config.yaml
num_attention_heads: 4
intermediate_size: 1024
vocab_size: 32000
norm: "layernorm"
parallel_block: false
init: "normal"
max_grad_norm: 2.0
warmup_steps: 88
schedule: "wsd"
decay_shape: "square"
batch_tokens: 131072
doc_mask: true
Each number is 500 + 25 x the weight over the matrix's rms, rounded and kept within 0 to 999. Layers, rows and columns count from 0. Numbers have three digits each.

# layer 9 MLP down, 256x1024, rms 0.0854, rows 100-255, columns 416-447
476470521502500476483492513509478472482487542496531546491548472493507516482479515512556487541529
511483452477486476496479522492512478566480479509503526514531515463506459528489535493483493477484
466493466495492511494503485482458484472492517531551521528521467483527500482548522481441511458530
518498548522505510504516509518517529451492490518487533480495471514511524510481487523501524510521
499515539508483487512479512472473512479506489491476511469511479497496502518524463542531508511484
483540472490537512537477488527505525510491493483469485476498473498478500485475500497498519501505
512489511476501503519508510488486513451504457490504489527532505476508451451482445493546474530487
493521531506492563498474502504464491483508485498456466478538539513500478488499529482504538472520
471498535525498477510519468516532516529497521433530487486533475481493563518485451450465489536473
470475535525458503506489516523481503473522493515503532494517491493516514474540505487546519529493
464507460489508476523499513523481482523534504490522504489519498470487518482504453482504460480477
508473489523514530480496537487529543525486479503533508520516496482495478497481561521483522447512
463501467487496507526518518513483550521504483479478477532505486520494475497514489508508503443492
516488497505482496494518515473517502527532518491500492471448492455479462502504446491463518472477
557491508503507485506494471470529515502486509469497515489520520496516470516528516472549452572508
531520472500487504501508489510524523517520488514496504536496531502499430529539490528493526462464
497511510506471483511515477503508544533501500509502474494496516520492518513478529543517518503516
482489478487507496521476506514489507536487467453468485478526498494498479484488465525528531429523
477449472474519468526503512493524525521470515540497435478476491517483501513491468543493465513506
573488528425507472490488506465469511470522518509477475517461499552508492507525517496487506495499
502514489519473475529489489551475488474497488505474523483473491486521501509495498461496460562476
496516484484454469516482485509486507431516508494532490469461516458527487525513504521483503513502
520510543468497486547487498511536519516512540450463480469469515476494524527512526533514503522492
512491477531494500499488497494473517493492499474517493455471524506530526530462522485491495458537
507513518459466452489487521491538462479484494507551503509525530513465485528540515495523492504459
472499543484488514550487505511494520482526479510495538515472507451515509488516518505508509497464
513497515479492473516500515494482483512497465492528497517488463534505470525455509503494488508443
497524477478470494463491501475537473490477518512503495524521500505526482463514509470529498525477
525506478502537477517486500517520512495461503510487507482463491473541423498496493509515466528467
528521479487479515458479515523471497508465492521493495487523519507512505493501470536522500532487
477476498485550520518516464511502438517463511481531529477481466541512499494515516490518513448478
519452475500461549427511485515485546495491475481491519506503504512522484514545471500513535505536
469432555440494460496466500454515522486497470516499535515479476470483554461463500541507497435551
488499487510521496543489467511478476488445523450541512481492490491504488513505446515502503495472
522476507469456497495551481510495488497504474494497507505532505491510504500522543521473490488505
488518506497480484452511516528528495504489480514515487494450525508486490461518501524497475474493
485489494503478514456512531536486485537506551548482512506551506498487423503520551474502487548548
523527544492506526481484539510480487542534508496512504509495480478540526487500480550516496532483
496473475533557536527511486491482543551496519484459502509506524517491520486467518502503504497518
527511505456515457512481518534498496507515509521468474455496465475490505506517492451497496518528
464540528521526467473471501521500478542473489524490515501488485490544556468515478485491493510491
490491505496528489510530493505444513455503535489511504536509498505501490516499520454500461477482
501517453489490461433492471501496552525459517487504548553470493511498524491511499541483516511466
500429479524475497461507458528499467511471490487520495513535468486513463516521523491506519503492
532539461518499472482500511500518500469469480506508471515490495464517475536514463483492479492464
478510540460502480490496554486463458492481493505511504505512469420527466483488507470460518469502
507527520467474563511525506486472503538463481479500538494492491485513511515479534482494519476516
504489474461490515509494511512525477462493483478497483510507495511501472526474506525517490439527
502468489467511491489520489513482519524475501526506491502463501474456465522491509513489518533479
516489512477551549505527476542524504501509523481514501460520532438509489462475538498508510515501
473507480506519537511516455456438556496464515513511517493510506511514463512469456519484510484493
512528489509504514532489496512521479533494511501499503512535527483490492539506476456508496522490
496507463563507489465511478492491501484481496485509498513484502477519492491523517497502460505504
544471492474493519521492526490506450465554554504547502482462513469496572493487505519512491554477
514500508482510485548516556489489489522526516513487494502485514482506515503525522544505469509498
518487528467473454484525517484541486508501490468493480522474459432477500500495507533528488481511
496484484497516428475524463485512506523494517473492526469526507502480502505502547529514479548488
469478512557514464489479485497564507493515503457490464477470504469471452491534515477485521512511
467480495486526525504530504460543483509491521469465472478493533537465437482471514494484528456490
490527533471463495468496489487520489499490518528478521485456499481517465531522487471509504552489
479513507500527476497482480504515476510519482465490536512511481465514520516546508527514495493462
459543474483501497492452546518522523509492525527495539533419508469509502496478494473524486505530
521508507513491532469506524465466515517535470500497487490549472466518455513501477516477513471531
497490520508489490505516457501499469529516508495516508506530477523503544525491517482502506536492
490477479498475512519528522500465482503539517491537543492495500487521524468499466500489502486451
508495549538522528445514469569499497458524518422534481467499473497494535492508445456500496525498
460511472539499485486489499495532477429479486481475552471489523479472440485497470488500464530523
478490427518484455479516523516522498497509466494491486513498505493452509490500472462527500474500
519521525531550520489522517480486487518487568513466555463468508478462447503519498494522502511501
475464453495503499534493529475518553474481506495471515497507498532513510482457504485517511455467
518492434531498523475496513547503537485494487510505478481506499531505642510513492489517521494463
505519475541529440523522502509454495525497500507464483564501493510504518533510507513490492548468
524506501513509543508495512518487456545493486484514459488499469545509515504509530502461479468508
444501499516483543536494488509496488520502480494494525488474483520475541492471434488561481465464
493495493489454499508510473483502480552489478487522513499544528481494470519545485468481481440514
481482513493500492506514503480513526504516477505492476472513491518531507498511511506509523473489
524491487499500508472525543487465515518505524473513501491479508459484507507528485523513501485480
493477508558525490451490490446444514511509531472529461516498467491482519503494522483469515538504
523479476478516492515530526489477525466493460459500512498482520502480448508489469500454530539444
533532528517519502485476532571511496489497468481477524541544498481483504492510506529502496502547
500503528499505502518535504489451503494518520536550519519495497458526528505497515496457477549514
491533507434509506454502491477476501483513509481477472532462495479504525472500528523498534518501
497523542496530506532476548474532504487514508501500492515519504490499485510525488495475482495517
506518484485495536499495504516476540468497530495472524510518475513532460477509437441509517470511
511477542520538510472525505501472514479511496538494465465481492480465487500499461554514497506512
526530505492499499572489496503509494496524500518484508460521500530495526429504528501494502515516
524497474517493477452509493506480503523500488497499481513485490489507540500555471514541472465468
516543434494446468465522524503534482461506481478498483491529523521463506541455487519516497555509
493508504531521461517486474547516505525460507543504494476490483513470452530498465511506510468542
523521503492491484529507506507511493521506512507481516488475499496528518497491495485459504462501
564474498455496519503510498478493503520513461499491469485545488494495525519495450524457514515497
508489526478526488454483509528509518505498507530486527527480507489449526462475530492502530519479
515560542470466449465485493514485467477530517526528505508485526520502482479473519513499476519453
515482495487491531464533451495477511467504512523485470490578478538507443512503521462501497484522
439518526484522546495508463478504475493491479493532517496504497488522510496510466509476488470516
515517515506456526443502506531484480499448467494477485528477492537457502545522503552538494478504
473505495500480525524485530500485488487494502533494524448478514527524526505441506535462488491472
496516517515504532515516465496486495506517491464516509482549487515484510514442507512462535502482
489501508526488475467512491486482507525507490494497489517486475483470425503514489549475519479497
490479497524492465520505499556539480524481542475523522522513469440541516485510518509490490526487
527500515490487512543495481497523453466522543527511474499505503495488498457499516524519501509542
504513511500531479504479505502515551547491502481502530479445511480491481525464560486478512499474
455454487474485503533486480475501463473534501481499478495447548461522481469540496510494482524442
529492490505486486495519498478492491475487501492539476493448518487537463502459505520518500465560
522489456506498487469487535508512504493483518505490501494533489551485498490531503491469500540528
502489482499532441536536564512491463521516507518472474540527522499470480492528492499509512478515
512516523446548522446513489439522481486504493508554515501481463495544515509518493484466512511529
463447476532487494443516495504476480510526494552495544499476500528514510501497528471472529479501
503476497453507504508462478492514482492455494538536526527490478537482525469475536478478478516499
503501516482518477506521494471482473503527508529485503454547479507496486493490513487511476501463
502478474537507480452517486481504499488517521532517528476543478499501532529485490480494551509498
546446520523508512454479530483523500495506544524508506505509540486499484491474444512529490528462
526487497499499439471491518500515502522468444512486498499483479539448482490547531451494493437488
538531482475476453494495505510483488519480522514472486511549502529491485507527507499515530538532
493527505470481495514526487508517518552506487445476521534471536478487550535489516525499496565475
529480551508484528462480496513526492501508476514483549494480482493538471499466521512515488493517
490509532484512481512516467513496496506457456480520520514459481485518502521496532500476542498506
514523504487500464507547491431555520479476506466520491480482490447494497509489490537529496561488
488508517509467528483509528496523510494554482495506509505478494484494503493490442522498505493457
506473492482517501487482522491477456512519484521474489496513510515497435540524506498503500508544
490493488508491534488508460519484531518523502510530473499463503518502501525509542517477500501524
502461507488536493455518477486501510515460480488515457549487494535500507501511480524478532489494
483492501492504467481505506516461510495468469464516491484423478511524470547496481489489472450444
497492547519462498525487478531528470511474479491512489477486486550536515511483493476499447550481
481516518485512531537504517497523476546488496485479523481564514474512512476524497490483500528501
498505512498500494514516485495463496514543495538488467525514498530493514532480507461490505487467
507485523508501532503458469501481531500518529493491481498502477475464483514497490509477468496513
521519532505515484498524459488492498567469530492503483490476524530472531475479495497506491500502
555481489574458492491523488510477499518447475496532496492435484528486497488446497503497499541515
479510478470528516508469520500521544475525497525517512559468513514547456495497519519467491522526
517524516495473484507464535502494466507527476481469494529499522529500510485480461499517482482499
506501484541501480529443520512526529469523461477491495476500515456526480493504464481501530470498
470475512485536512485503507460527470483485500489519518487463538470477475518484536476522495480518
471488496546494505518494483485475466514485490443510474498523494527499537510539496492500498520494
504509502488492561518511496489575479512483504493482528460571501494508504501507477516521523481489
475526467521494471511521498529487477508478479507540509530527510553498514485487460471524506473549
497485527507491545477523513477525532483488510513485517472484466486507418503506497513473494502504
508523499501488525503491495475482492503516533506516496498530516478507460533517503468517510567446
467568513547506503494502489535497490484487500482478522520522492498499505534511503535501512509491
476486517540461521486560476498531584475507482518526519496493543519504485507508516509489492504518
476514534512501535538511518489481495477511487500479509511496513550495489514461514511479502509508
498437502456517509497522499533516495504487495507494541517510442526544535494479501503513524513491
479507467481471547494532511514495539483502502552470473546556526490496472508472493484483523449479
503511499508549550534518459484502508510498498483448479444491501526479471527460496467503492519496
485510474527490553479493480497471518533506503520465496515518489487489487532484549481506479502482
456515512493512495503481502521474496505493502478512535502479521506495495483483470508510495506478
513486497467525514516512511522533544496526519481484479471506523526518503524517483503494484461509
541493468520532471518461509501548485445525525530450503503487533514509500499502512546461501524480
511501520499520483492465493462516483528506499491515496518581481491494498516481544475495516470466
489501509494484478479487491488483476515484515516492467518497534513493547506478516513528505514491
473517438490481486497480545477490498506502508489449479468513499499492528500545510479467529492489
484468474504499499517496480505500484477522444489462461494483533543503525511510469515519464474518
507518514488508516474524501559497522537514507484521489525519525493479494505502489510496496525523
470494494505511516462501554501483521532498444526497488536519529517499527485486478529503541481485
520497490458502502497536508500482463436484487509478514498531487544557493462488486477506526503483
496510461497474507587514470497479546486503452491493503501503515514488452496509462543537531488511